{
  "num_hidden_layers": 13,
  "rope_fraction": 0.25,
  "bias": "all",
  "tie_word_embeddings": false,
  "lr_mult_o": 0.639,
  "max_grad_norm": 1.0,
  "final_lr_fraction": 0.1,
  "batch_tokens": 32768,
  "doc_mask": true,
  "train_tokens": 155800000
}
Each number is 128 + 24 x the weight over its row's rms, rounded and kept within 0 to 255. Layers, rows and columns count from 0. Numbers have three digits each. The size before them is the row's rms in percent of the matrix's.

# q: layer 8 attention query, 64x64, rms 0.105, rows 0-63, columns 0-63
# k: layer 8 attention key, 64x64, rms 0.0933, rows 0-63, columns 0-63
# v: layer 8 attention value, 64x64, rms 0.0635, rows 0-35, columns 0-63
# o: layer 8 attention output (transposed), 64x64, rms 0.0561, rows 0-35, columns 0-63
q0 073:158144132124124134098106161099121143117099177102162095152137100074167145104126113135083119172104156142125127145173110091149124098131123132170112120133117101114083100143135113145126109108138129
k0 086:099103118090164095158151151157143154156194127151087150120078139137136147172147142125149103137128130170158111149138132153105133103127106123082144124124132137131161107121113134106110151128164117
q1 120:126108115193150125126151119126132102150074103170130161122108120140114104140089167128136106150132123136136120152119126123095111129104125173112078150148104121126107208110122119132141099141131142
k1 112:141114103102120099189159121146131125130177167137126101140133192126140128138129132120124114122129141172111093148092150160126146121121104071102144127133122114166089113139116140111136121182113110
q2 164:117119163143153119121152122115131127160089121190127098115082118139082151147108140114144104107115164154143112138108128128104093139120087163107109168136095106100098152102159123138113132174126143
k2 101:107132117143156150140162157138118153093097102160137078141105154084104129135138130113161137098092156154133125133114128116116084157128073120122119143141096117167115121144155139132123149181083138
q3 131:083125180112140111129136118118129154114139150165078079117146167089154198154106086133131145098135166127143151105112102131136109115127123119112154115125119136121117091140167134128134120152102122
k3 116:112107106115079157144089133108153165143158125129109128140162157087136152142134102146142128080120129139121111094101109115130130130131149087132186135117143105135126130124148151121180118197108138
q4 070:089107115168128101135124118105106119160092130136134122092115144145121097120126122142072141124147145119143145110148077169113164127135154082146143128122167175134149110092091118170158105125124148
k4 089:147131098091082132156178124135119132128141146172125136119144120143155130152079172127156109136119146153145107115143159127127119158087135153076107149140112113113116141127131108087102066144151136
q5 114:156125136123129121170116143142141126138080144174154157127105109124094127141116175134131116147124120130126068143116131110125102107129089174089121133154088099095065152129142143120100128161116124
k5 103:129130086131141116133160103154136153129130153157131105118077128126141144142118116134145151114090143148164114146106109127113110118156098096106116128175110137146089155131122145145097131219094139
q6 141:118121157130119121128112124078105136147124149140157128098132137183065169133087130115107133135106139113150095136150134109139105109139093159133128139151110136072062152135137143146133116157129157
k6 104:139140158128146146116075131097147131122112091099120133145120149150123119110130124118114147108101112082137158138153117104159116134131127188213104106134126118109099132115134121128154168089159146
q7 120:149099123134078161120155127093154080146097122121136154153165141124138117123141134096137126193136097130149126197138129112160142123108118144107099100148102110102082137130108101113111115126134145
k7 130:148123186112140120125197126104173078139108134114132125121112158149151152127121116114124126152180090135151124150141145143158118121131138136119081106179097146121101134114088107154146121129116140
q8 138:153104174136082180108121123107151110158120120140148185160116122131173119125092114094085124133155120132133142121117103134158142119121149131137136115092161107163097092097103115123151136130117168
k8 121:112133151141117153083176115119114095132124132148150185106144079122152136156130127106095103144175110135169103114146135170143124115130150113165114098093165122156116137106087107132130123104118144
q9 127:133141129102124150142122156116113107114099100153145130101106147154110141110084141149165129127131111126078163147132156145167107131118117144190101083126091137121118137087172104150163156103142117
k9 144:149110129124125134139141150126112088106116116149133102104121170150147124125119111116084107103140145130116134121168145150157153108066129165206140113119086115090102140119178131139147141133121103
q10 112:130163141160120127116115113143099129124125080140130159142117086138091108122151140137128090109148123135146105134164145175171148118115104169157124111092100149108079101119164132168111107126130171
k10 123:125173129147115141098149150089082119112098127130130117157131111129119118143153143136113125133105106124134144167124156135146134154151101178159137094152100120138034161133136115098124113103120106
q11 105:147133136111100105199115127100096133130145124130151109088143137159118140113129075135157169109085143127115106125114126109133130147129156100134112082148105144162110109163187129149140146104144116
k11 114:150119093095103105171042131127148129153151128159130096111104166168148129112148097145085107098122148135158130114104114157112187114124115119118128103124121106143140132123154135105123134130119117
q12 102:108101131152154133089137053108122142134127148122089114103110138141138159141110124115136146120166095121124176133117145124120085142124153175108148134111110153093167172101111123112123175110128114
k12 100:115088145134162163125136133116176176105109127096117137128086143139133138125114120113164177069104154126110126111143162103133082126103172166142142125121163115114153159131141134138123151131116157
q13 136:105185124106122116099116157099120112100104109165086184137131163139148129132132138141150129123119118108104138128142101146127135111122097164159143114126160115090050106140162127132113141106143109
k13 137:169132126107085102119187151111133102143135145170076144117129154132105119171123109127118123132090111138095112148109121132156144121113154143164145109115185117087101116119149132129171129146131096
q14 096:129107152135108109152130110132113126143121158112136147117170119126177147104103133114071133150113163109126117097144090109148110109102145114164146093133191143122068106145135130127163140124105164
k14 112:079108136127073118145113114133130126140144150127119147113130107112184123144129158144097086115098116137211096125121123158161130110114132101129148106104186135120099124118115112130127112137164143
q15 125:136145104146126140093133162145140104143104084175098174160117137125150109135109192131119110143129142117101129109131115138136154111122081157158127153149134114073109151089114129173122126098132145
k15 120:109154147140133120104203142126113067113124109158095168139142144122081111138130164101152103140114124133130131175160128150137095130129121139173139130135131143072091132137133105157116125112116131
q16 108:127144161123166097122149113153106140131148139117138151138128101131089082164107116079140156163140146161093121124133140134103123140147113096100105151139077138171113138107110126172093161147127168
k16 137:120135137137105115115130093136122126117161099104143131101121123136121126130128088137196132124120145128181145120139121106072122120177082161118128147101066130148113123143131143138079175127113128
q17 095:120146109088087115156146155110113114089117116124096116110181189125140107144086161119109126138138141120120124118151085121167137099134127088163096110151133124115117120172140133153161100143141106
k17 117:125112123087091120150113115084127069120176147136094126118127178128145137131096145120095082161164137144111118135116133134149169120149116092129146158162148134108110121124139146154131092151161102
q18 106:141141137110129077157149157167133117110118143143085083122114167130129155102097143128161134131091146152119137117113096067080099156118127125178157141148154135115149118105163111142139139120120139
k18 106:104139135100082132145083142164165142104160110175118108126107166099100128120141143137170089098116146157136132097135116112158130112102138117153128120105105090099141091154165134135154148133164137
q19 139:123137112135149114134149166128083110083113100129124125148165161145091116121096159101107100146142179138092150092130108139138112132128119082170079143157117147124131141115151139178158126141122135
k19 126:094126113128140127114148106108094090081163100119087082122164185108139129123117139137129071136141158163160143152135113123135141102145090117157130145121095137095103129134157130127094139149152116
q20 137:140174121133120083135128124183130145123143145104139109156131095128140145116184145191101117150094112138152086116155127146121129144123109172110137116117113146123083102128131102121086087116120144
k20 128:120182140152094090129108139153113159131122148107144109179125090126084084142154131163168132110124062118150117155098137119151136148115124152108127156136077124140116115120128107116137101122141130
q21 084:130124135098131160152103173104115146114167114111143141115143114147105140135144073117088156109126107099136094137150130114131193097159155065128122115130151134150125124165125155089129145103117120
k21 087:148118086111113123130125119088130119174141150129118167121191086153167128111133109139061148167146128113143105104106098124099161128117124106095116108130150156130148106113135124100098098130130114
q22 135:114125101123157122101134116123117120116141147064103113123181114147103146098099139112109152172153125125095161146148127090151109163131126139132121099142154182079129169109102142130121152103128148
k22 148:087115145111129125128121091107152134118105127054111136114163162157135139118095135147162140084113138120160147141139156092127141106096167144125122111119130143073128133129137094152096153139172144
q23 128:142075132112147147161122129106175115125085108147112102088118165127118142118094144119152127153116128116104166142103154110147117131131127153126117114162120132123190189108129122138168141128146082
k23 137:141085138131161139156116131169148106108113106132116117083105173120127157105102137106095140123125164118124132086158141134132137114080136122146113130161092131073164150124159117171160137141099137
q24 138:135096117163164133134154143112099113119116112114125103178139143127099167094162130137094120150113125114134117127081118156137138140119154172111109153161153152126169158109139181123142080135110093
k24 151:103132129148197128118159151119137162107116147104083089159174177115122146122120147144096119143113112107154149125091126161145120131127135106126092147134103137108161124131147088128093116153110168
q25 110:141159114169138098141106126165102117153141132118131130140076110180119097099097161154136134123103122147137145096152105115080103139104127125165159179131143123131149127088097108148126150100133157
k25 127:112162127136122131096107136182128133107124111118156138132092097136121074124136166126171100119098134164151150136145113108142115147134106152176120125088135122127132108132159115138098142050152142
q26 131:131147140120137122130096142140173148151104155092178105103124091144154143106162119191139167133077106104126135123117149105116123159120143151119152112122122165112116111129096077106105139101138110
k26 112:171126138156111108144061137188139139167093136104152115128114085159097106104146100140124143117108102106146113113153132116146126147066150139130145109093134122119177121115128111134140129130148141
q27 123:101141153134144142091119083076127153139116140143124159127107104145142130141107082128168145087164120112178156148111136149124107134107124158107133130117105115173101115101116131127102175130119178
k27 114:123117111141145135106134138128145147137102093117142148111101140129164114156135088103157189091125120124142152100129124110114103129141144169175154086100170113184128131107107134105156151154090134
q28 142:166104159136133114148119111208132116126151138128155137150104122106141127079068172138101123150086129141092114122137159128130102136141111110124113112114083131118117132097149096158162147130133130
k28 147:116125129129113137112129105186124115108155116127160145118121090116121113132146151140130081107137119138158121144176145195120116109098111144125124159114043143115117145134155108149121137083127106
q29 092:136125132112146103126133153078124126110129153122113118138124108143088175117155086139137172140082108125109145129138124097111091164120151116120146094146134165143122129122160150136088203113097123
k29 099:142120105101123097150116122144161162153135136112109104105175143135138154127145096154143147084111124119164122097098110107111144085083151164139110064094134115126145083123160123126111136152127130
q30 104:131106132172149123141126145130114126130172108119160115181151100089104148114153123125069140145099136128144082142156116156136160130148115093093085096137133136142103133133163161121091124130105155
k30 109:111148094125139115139153118121129131141123147095122130155217109119152123124149133170107127142134090143165116149111114156087148117140103132084102122146087153158116124133137097117077120145107154
q31 130:109090120132124134118134089154168155138122145118137163124139138100174082152100129086118127146142123126154149148128124104111135092145119123063126158135116090135146150151060124123131154170134128
k31 135:121099143120128116101150077149149120132138111096144191125091112114141118123109128108147156164150131121125113118164131115090083132168143112075121151158159153144156144124078163144143136123112124
v0 113:106137158125113138168129067103163152161099135151193158113117130165145150101132130161126107157148122097106132141124124165124135118100149143121130148139152125117110112150134145092101075103139099
o0 112:141126105135090107136182108148122083081132157126144128146095167115130095132133132161137121126110094141136157147090123119145148148122104153105083073144087127155100135127143147149110146157129163
v1 103:114131145150149135077151118141095162093150152154144123155098103120077113102115145132115168100125145121094151132114105104118167124129120127125113147140129131139151129117099113147172188100082164
o1 119:139133103081129135136079116123142151179101100114137131074115145101150153116112144131135130119119195153114146128123146115156142121175115074145127153141131123102136120138147166127102115137134075
v2 104:120173156163106158137134087093139122137168125157111144101106139135104144101133164149121110153141119110141135116125089150145091088102148139085112145124125128113143171156147133095095162106131079
o2 105:144122141130137122128129145163133118103099124123196127092080129146141121142123101144129153081101085120124127133127114105125120152136137174143113096136128159150085147138161134160066108170124154
v3 125:136156129129143118139135151150153153108092112147103123120119097099166145134106130146116106111171161103156102096100170144086111121133120134162099142086119184144110077133082119156114123138124132
o3 126:089067108114119151131131101096118157109140123126109109152159118136116155108146130120167145149133124121099122054107161103142118121094109146126160107160093138105179165137133166128139125128132134
v4 104:124162076124131104126122133110098131108127122100137092156130135135126145160133111100145173147113150128147077122158118127136139163141159110134126121127118108167091070126098080164151145119112177
o4 099:128105121128148134135136134151123147149141106134105156096153135070096133132150144082157160122170145094094161098133127148131145148156104067135138159130123127094156117122082107102151136100155112
v5 117:151121140132119122064121147110124151139156091144130105138069148096112076119097154110147137138122147148104078118129130185173155135119128122102128109143132162110145150106107125130098136139135165
o5 120:131132122158148149088112132119145117184121111114116140106081121118140145122172118165134112124137138131119131135130135133102086095162132128101144191091116137145161126160111116139091059160122133
v6 128:139136112116150119112146101126182141149129074146190131139112134111129110150141142123120125130127141140156112072111078129122152090098129148115098135125166170110106120128107167123128077093115130
o6 136:167116146151076155121151116132121085101121166129138126141092146150137132128128082163116127145092112129086118122098158167112104141157084102138132136148073103136155152147118151140114097151134137
v7 101:119130151133112115120105112125101117126063133096095120152098180126161141158165134114152169101102145115125139152145128134135119178132083100112142139087153097147146116128096126163145134114090144
o7 108:105130124120119117138175138157125141152126119133093126116180137086103103120098175127130113106133154106123116124143087134134131140118151081095146138150178084092179132143104165122106116118159145
v8 108:122105117185150153143112130100144126156177114086129128117146117110130092110148146100142129139141142131156108151137110079163124162122102126134154147126152085078115173135142182118111137130108102
o8 105:122130178121144130103162155155150094135069138166130080126122075132140176118090136115104144129111121140135101168146112166155106150127131125125110124135148112171118124131129095140162094135108142
v9 107:115169158065150131112113130160135125113140171147150136138104115084128130168096118145109126128150098135162122123135116122140140133100139165099117137175145172133141092150162105097151169123139101
o9 112:140129162133130118120106124136075119093155112159142132104098112165135090115110108162166131133099134113108153142140150116113139114133065158161099139096144144109128156144195129129115145127148090
v10 115:131185084140121085109122064140147125120140112147109105140136132122123167153111124120129158143160135106139118155134100146133155107134148156157121121187154163085102133103090134133163143116144119
o10 121:168108146155081110110099100174079162147128143121156175112129101117113129111154131120140156114099134126160165114125172145125131136134080104150126113128118119125117113182109093146140091137124122
v11 111:139173168120098120148139090120116154110144102129134131144103148122135108133104115153158123115146132135149101093148125188131121103129134098127136137150117113164063075154105067124120100140137135
o11 101:131102095130127122135156099142180114137153116123118158119108124107100121129175097138164135113128102096086179115112142115115168154149119179117130167119091108100167126123118110120099130108169133
v12 099:133136133073112140180135137124138089136118142162141156138152156125190132167116116158136115129091127126132154124157139096090122136135098158094129113106114129104115149097105080121127134144180145
o12 104:146143156164112095174130131151106153100138132138089117178127121136072080141133118132140137139121113118141096105089118128085133119090153185098137147137150136109150136127124138125131168094108107
v13 108:107148145085137099123109170122122107125134142136131146175127130151111137144128108097096120084141125135127169120127146091147122146111150112131123146157138128171132082148107037129156150141102137
o13 110:145139111140159135171113100145102120125144067134119133094155113112160079121135124132155158146146156122093107142152143127122182128133112110145121152100119109128151113113162145088112165075138100
v14 120:099145105144118110132158092128131132107064147125146105098121146102137131146163087162135149155120110110127121150164143131097141097142160135164133154145150132119089090097121169149118105079131100
o14 130:136089125133067106108149107157109169103184180115119148140127181144094134138125155090124131085134139125127167126102134119152127153125090107118102097122133112145111102144106143138144135150145134
v15 104:131133080142138121097127123154132154160162112130124101116098103111142131087147100111105173113108151141118121093106099178148141128136129172145130135142143110139110155055145113109132167134123168
o15 109:119130175151132131142097120098127104131133090109108170095125139134128154146161128120134122144130179119103132147143149115122125111165101084094107132180099133098129097156147092126153102178096146
v16 125:134102121129142115082144187116131166124136101143106134126115120138130120121123115153129156119137119100118120132118106184098124139099127140119070154133125160114142129134119128118153226152120162
o16 129:109155132105134126135089083159124169138136112115136140108118115119153124117132151144146125161120123137086119095148139054133069100149103108130180166138093154113119141133130166158125122150114134
v17 099:158126114132138095164131095112125109150164165146100152078141111115165168142116112130130144145122128114159134150115098113103093114115138147151128077126113156104177142177122076118132111111124152
o17 105:147110125154134093134103183113113121094069118141144143126136101154072086073117125126131159134119118138147119131159142139167114127124135131154166084167123153105128110126115117156128168126131152
v18 124:141149160117116150098132126147082153132102154113075120095091109139142137159113126111151143131145119113094102136122119100149153093121136155130066108161140166136146143188144102122144160136112125
o18 131:137156082109153114095068139118114151103165086114173134110152125102125134089101128159166109114118156163115144116117155115158093122143114127150137135119169136115120150117146105126097122153132175
v19 108:121114162129141175117130136165117158125081140119116141100105152156129158156170138147150126120106151114126101102132148123108137146116098165099121119131132069099153157082119170145094135095102107
o19 122:131152140130109114133164163094130113120132150141130111160143172098121141133120157110137066090098138119118101090097107097148117097128097108119132131138205111127128143151146165137115128170117139
v20 109:105101162122150134101090091127142101075149086126164081172125154111138124134141166080111139146124145144103112191129138152133130133114112120138133128126150128123145097101143170134102128126136093
o20 108:116135162127087155113123136130096108183106177144109126085131111130171132135124129147131114130132137093171166108109092142133129150129136135124115126075146106183163145146102136106148083109128115
v21 106:117123185130103098158144103122099112118130158110115152089119168135146127148129136066156150101118111119166099137136135120112175164124106131172178109158131135127139156171105143140136118120125143
o21 118:131148087142110109110127155122142129138101150142116131152119089121069123089135165144136124136113133124138125154161092107138137166140093103146140124147212099129155081127122110138107141116158154
v22 110:111124047170091118153127122098143112115124164170092148145114152134143130095091124150131162142134149127115147149147147141133078149136136173106093114107101119119130142136130168118147156119133151
o22 104:104119139148128117124150129165085196156105106095136133118131131105089114154128166125121167111125094135155120141127124110117148092118176076114164089152112168146108148097123148123128123146127130
v23 106:092154140178127162075152138131106134140090124176120141116114161165090097101145155125125126114101133116126164127129140098153138087146167133094106147093140133130148104134149134118116118115083098
o23 122:128129079132147143143142130128131152112146106072173100098121161119158126168097111120128128069148144140115116132099124132127117135135158089133120121129136109189127124099142182144089103163128137
v24 098:127152147125098135160130099076156119100097110169111148090101147114167134152135128129101144093157126121099183119133142156120146112135143153111164109132109133120121103166158080152159102112143118
o24 099:118110121184122102144093115147108141105152140057125101146147132117094099135155135145135138113120145148119169134120119110110161136105155135135150092116110111141137116135125143119057182119135164
v25 107:161124108098142135121116148124152170142135103149103106130126097147146130097074125170140102131169112112073128115105179148137124099129107130091109101137143123122123110152152098119158181160150135
o25 114:114126132111137095121090103133122127139151092094123124164143119091164114146145107156148083145122132159129160133143174101127101077118142171132135135109080177105132182123140112124127133117097136
v26 107:161103120092127114135133104082113159156132073160128153164128126140133148105114106144124132150106119125132081128154101198134103116097114114116079114132138140135139124145110106115146134110158181
o26 117:156157130145105116140117107157145087156119127142146175139106121108143080122151106145144121147130098099113169114126152117110090104155129144091188140138067150094121146102089137127117127142142139
v27 101:116130136188139103099112112111125101097124111123115125119127168123098148125166078113092153120086141113144156140144150119164126178122130127108168111105134134161138078097164128136152163138125145
o27 111:082117130164115133154127163150082129170127118119129124104128116119146105159108157082124143111133181094109137150199112116113162138087146074138124139135141127157124100113122130118131133137146149
v28 104:108122141162162133150123129129142116100093083108106135136150145113115123114147114070106101109113151145156127089112158126152165152123110133172142147108158112130155087138135161170127073119095138
o28 096:100126128135100183132171123090122094157113152128129078146164090124156161143135111099102126129135165116121116099136126147126119148119126081134158106132139081164164112110126148083126134136158150
v29 118:112097126131119116152132171086163128131153096144188141115105132148144107113121138116155150122114112126154117113119102187112154126107097093102124119137134087089187155129108123140157097105120140
o29 119:139152137144128125149141125163152079148072182135087125161102115099098106130159129156118100148127126129120098143140098138147078121163101119111148137132087131124121114146107170151085150122143126
v30 117:091057134118115131111130156123118107100134154136120164090177125130120084149131127149125127102151114125126130102095166107135117164119097101129124120140106097135121177138175124185135150126134140
o30 127:128177131113163130155111149099138156168126163089131048161123098146125157118122162136103123126119111138120105167152140086136145116093123129133147149104157142111112110102139129085124156124123116
v31 120:129143122123132122069107148127120158155122124155094132115159145133127090158145167112111132137117130129170114093103090135120183117106118121174101168136121135126165132126083073143149154138107137
o31 126:156158116113165139143119073123128128127130106112129101140131085126144123111117096119122167129154141120117129088131144134133070154164090094133162176129146109077153102158121145159117111168122128
q32 055:093172132173126147123110090112141082135120141125117135118135126196144146143104103148121128123162169147112134113145118118132140102122105116167119156091146120136095153118130123095167125107119193
k32 068:087150130088121102137139178109109133148146152147124120100139154116165113132146122137146100170112164116165165145080120149107126098124112188081139143138137113154133138108142158115122134130147085
q33 090:171130166111124108128115143130147117095158126126089142152155185116109140123175125123109144128169122121091104118174118082159143101130141094160158100111093145139129094145118128128136130091091129
k33 105:161115190129147128108140175069133105130135118120092118133139083144109139117133109127116162134113123114121159132110140093144127151126128158187135075130121155092121137104125121165129160105096111
q34 134:136087155121090127123113121152122113115169130086090157161168173139143120130145123110089114133165117103108114132165137129158181103133164096158146122100153105120122120133122137120155103092095143
k34 048:074161150126121137090115106156082153148153161141147133088189112171127117139089142143097100117172142111125141111109138151125130114142129103094125112153118155135089115167144113128143131116107139
q35 086:165162151129109117144128142164109091067124143114097154145129149154146089098108170164166159142118097141109134115144110102146131167124125148153124122124109128098075111128127125138083122126134161
k35 073:148120138084063126131135113122105093075090124150120117110119114144117101130109170155189083119139126137138116125147143074127156124124152158173096146123114135104127117153141106132130137128137100
q36 068:119110207125142174123136127139151124115126104148116122167121124098105175113137116133120124109138090115158126144119131172138124140133129117142168138134118071117148150084113102114111181105129090
k36 094:148121123139107160103127141195145136099167102095129165158132077104092164128116108127087144163148106150107115107156107135129142148153131097184135110122141103126123112134127124151128133126101091
q37 094:113131151148157123106136130113081094165155109084097127163131114148134171099128120128111114113171138141120104128136157148140169140107137135185125146100106152096097123088119119139136123093144179
k37 066:101155159155129159134121138122143154148125126095136093106153127166127146142101090115083134106138162094092144070171139136110136125136175142152112121114128116107134102146115100089181137113146136
q38 059:147131122165156110102161102099136081183123096115134102121118098141080119113091126108122131148120142140137150135138118095103129164132088118148118159133109091117137175092136108141121106168159100
k38 126:123122093130146116126201083124130117131109122132159089125097132109113125131131138123174107135117128181185105160121118127080116147123100128090118166178114127124141119134132122130107118173142129
q39 050:081116148148129130164104131098129159174095173139124114072126117151109117176145093105066149136110110093102127125140134121113106084139105150103151113130121120119127128156147137155108133140144104
k39 059:144138137127161127153111127108146150193092149117118147107121144131116151137116128143075163107118152064108151108149105127122108118121102159133165115145175128116095142094124148119145121128137187
q40 091:123145123128128085181123140143131125136139155146103091081083132109126158151143118111124127122095158144117108096136113106111111155125140095154167136095168101117145081131156092147168121153151098
k40 088:167101102111104123140099142192122111132150132182138085103130163107108112102134111129137099130100155142171095124127087135129112125114133123144198119117143107158126110120156131140149094141122139
q41 058:154120119143130142092142149120121109130144084116106147200138124151117141061099139163116106175126119138155156123130120128134166155111127129140106151161109156099115138088151107164129099097137130
k41 058:153138165102118092097144132096162075095098102110128131142137131108138141128155138138129121149142114133141119155144136126119150127172117148175095116148130170098166096144120144168135122141115058
q42 067:118124124150139164099136178078116124179125100168104140117142132140108148130071109123127125111118136133096139141141130136162144135112122129171157111128178166162125141100165127123158108093153103
k42 071:150132100156140121130119159093142121126130132117117086122120138125107150150132110113100133156102131156094114129138120153145127096130151092189125080145160157119131129120133119134146078204129079
q43 075:106134108124155122143112149104085148165138135141132088109127152122100153156139114108100094072114154112119095129120135167152099086137115104130145172111147132137127134135158133116204095134113122
k43 078:143133109164164141144142131120103163146145112126123121132186109120149132131123088104055085130109142117149138112113105144156133093118115088107174148135174113151119137130133140128148076145114145
q44 066:085142131129117145116134153091135164129127146108158133091162128129143116178194099137110154116171090092150121127112137124125077122115125151105138125102125136168105122172109149084121146119116127
k44 059:097172133136165147140116124109124173179134164102118153110164116163155136146136100115127163120147114114099140106094137105117111131094136168088129135073136105136117126098126140089135134122141174
q45 057:114132167120170113160133112108128155179152176108123083081141105163124116135102121074072138121127143131142140139163170138113101116109139102110139132115146134114107147130111115107145123176130131
k45 077:146066101124134114157139116143167112163156102080123136139156094137158145077110136124091126150081156119174138109129120144118134137083117119159170155131152138125142156105121104132132144134140142
q46 074:115142134114150101144122120144150126112127167106131143113164138149103080143119141126114167148162106107113118157177138102114117093155098155091122145160089130103095172148120148164116165171124117
k46 092:104133137101147123125128076125157142153110116113111189110142171147148117130101121140126140112120139104119136110175131093108143118157124170093101176182112135106115132133124114144071162144138123
q47 064:123125142132170094174144150081161112175134130160088072071106117121088144118127127105089130152118146126112145134123148145093116119147117124135139112154143124100155122115153092132148117132118090
k47 065:170106107111158078195107158140153089123137107153112101146123183109107138128149139120102141118104145140166139115124115130117134156129130094156169117174152123112162136140121114137131137165102125
q48 078:150149106140093110145106123149151142118099118124185145126112099114138156112141121179190129089100104136133118102097112141132086154115152131157156102104155155162152100141130123154135146091143138
k48 079:112136110150105126111059155148105185154099130164134139143082076140112143111144131124150129104112131131104110098124154137148106125105133130148146091082135098136121129136142158139139102099169153
q49 060:118121106156162142102144146110118150184151127133119128110164118147089107149098129088058147160141153137167138145130126123093134127154116140104102171132150126087107153105116124121147096145153106
k49 055:158091120133138113124182104121182103135150121095103124165118133092104131145129127130115150183097109128179135143110092095134163145127106112137099164144163138118134162118106113126116146136095099
q50 067:100126147096138148115124130159086127076139134107165101131156141061089114136118155119171111113145151136110083090121093107142135105159095098124121128114126152156105118145148148108121166128134121
k50 058:086165115148154166134140134154066147108189145120128133105149106147111131150114114140113118117135155130116133113132115133127142088117118108056152140094089138126072122151123125117106115134150114
q51 091:148134109113120126125137155158092117047125117141115105152115185092095111141143156102129108135129155159108140101137096110149155124160125096129142147154124098108142124144144164156157108162118102
k51 086:120142146096149120125146083141069128100171136168122108138168181098117111126116122134137068149147153111116111126133096151104154088168123112079157113129124129126109117158136128112115131111121114
q52 074:137114147145132108151120061132165158196157141080168115082107090139109151141131114152126146111083122141178140158152116128104111130145129125135154140131152100134119119127104116120148136130120153
k52 073:158108107153134123126090112152182145156138098106157152156099059121138135086160137126140134098072131144154104120113126113084125152102128130128155147124165123128132150128115112128130140105158163
q53 077:149143178142096131155117132119099111144117109155133143135111163184148126117068153109119109090107100130155120129138124124189108123109117163170131138114110136144122126110163136159125074116139151
k53 078:174132151124103108117111165069109084116115136158167105121094112131148108113122132113088087136111116129132095108130127120168154093137127119174094137158124150134124141129151137112171093147163121
q54 065:088140131129106171091103115123141154129112141110167136103156122100159130151183092164142138088153089086131142102106120112117113136125142122094102120099154152141124114163108132087106131154136160
k54 058:081155152147145169114133122117125154154138152093152133121159083134146154144133101141161168111154106089121137118102118097110093106100136159101155133065142132151114136098128145105136117136157155
q55 055:090116132123152136124168135128099132175137139181135123080102108120127149141105102082073094124127164133143105138126122142108117096122119127145119156137148128152118140092151091117182093130166123
k55 062:156109100169149143159123125140124080126157115116103131158090136086123124114153107091108119177107116148140138114107098162151137164105101101175137159162143140153133118107131145149125103161096108
q56 072:107125144136137131133145146089122095135110090174074099097138155149111161134054130114128115148122167140108140125114141126143144133145101128166135133153145150102108162105172124145156133149122086
k56 069:175127105144146094159127125107151097084129097115110080108117186131136148150105112110114108175094154130130119144139102126153134126145132109146131105171133128099151137140145151129136096169118076
q57 067:091172075148164159109141143102107163160141149114086137104121108170121158157150132152106157113138111089134141145128139158113114138113109163100104132108157134118093162113122140104108098140157125
k57 072:122078087107133158125135127110164130159104153074098142133142120112116118147123120130113165127098088125127155154115129112130155151123141149172116162118211115119130133100134140114151118158105101
q58 063:112169139108125119175108141094142133160112154132127129074144118132159141165147079152125150126131087085133119153113132101131132118104126156100140109134086133137069121135127109141120183159130112
k58 070:140121135125139124150080111105151164164102154133118134078095121167152164151140105146128169088129128117118153083129121067134094112098134172119141120139117129144100120110146125083146147150123131
q59 057:108136110106117147118114139121146151110130153113137161106154126084156122185173110105108142093151121101108085098129127113158121084129115139090137116088130127177118124178123177125113155125124115
k59 055:070145161131121161115126147104106136190137168142112141108154108136118167132133121130096144123165156084090123119145125136115109129141103150088159122091148116141098111144135133104111113099153175
q60 060:127134129130128138156119096181151144100134174067171160115124095123134129132164133138151157142123084136134096112155110087129091134143154138120150104133126124138146114148076112138092152122105162
k60 059:087126118140104157106116095168110167172123158158154172120136095163110133127111143143132151103129106116126115084146134118125090119089152173115136128124109108121129116135111121150119155058147146
q61 107:099111117155155141101113087157104152144148121116154121154102115103086138123138129115111101114125180119166106130089133147135158127157099103111087180132121114112174151131116165124144080136140143
k61 095:133111093141159157126147125148110150145161084116155145198150118087115123113136135118101107183126113108158146145090121168097145156169104115109111162128127117138138162131109162135127118121116110
q62 060:128192138132086149143103103148135159109108121102178152123110087127127119159159106164165151083108113118124134130137133113135112160144137163106114105099115139139126078146119136119085158101118134
k62 064:123150110122105162097127114110138171165140130153159132113102058155098123132132137156155145095116110106089151090132162131122090135097134165128148144071120128133127147134135129078137127119144148
q63 092:143072088139129135106141129166102130107139129119153182175155137116149089128162154111091119165172114122110110141149131145139155112128133107092074135138112141125141174128106149117113108144116142
k63 085:093140150114154137071179111150095113135127134111116148164152130142162109144116151121121133153192105116118148136130139150129138109146111147103081118153092134139116111116118114155068156106094138
v32 093:120153173136106122127099077108125145153170131149143127157147118077144126131131113111135132113147170143155132110123099141112159150108105083132093139115095122167105129113091157143092084160101132
o32 088:138144078123165105120157140148121118111072110096113127123148101162133152116141170154150111138104111126125124120127157122133127139157155176132148118112144150087097138081181086131140142086124128
v33 089:151117085104144149163104152112155139117124105159142125107126132170110126114078184175092099117093110107139164099123113096130121125114108148147116116120130080098134157145160109149128124108126160
o33 082:116119166161106141118143097145115143131180163108142148133110108092142121132132074083141139147142149110124121158103120158109121124144132071075144169128131116147132101107103154085120148127156145
v34 091:126143099139129145124133174127148125117097112118151153114091131111171137139166125098115116161094153137130152146088154168144103137126129114121114137126139193159077108097106149106144131081162121
o34 086:113127090131138106113122106121140139102089151147126137142155154122076093091109150143122158128165149142107081116176108086121131117118115133133126143146141102092203160154129143136111145151147123
v35 082:165134109134129113169136097174115147154132106110112110115094108089141128078106125172085127142094149130101165102131106107145133127160147134110158119146132109133110173086171157148129141110134124
o35 074:102115117141142193080120126085109132133160159130128137150136133155096141152153164090154159112158129104157099162136135140112120130110122140144124127091141130096133096111090113103102129100104177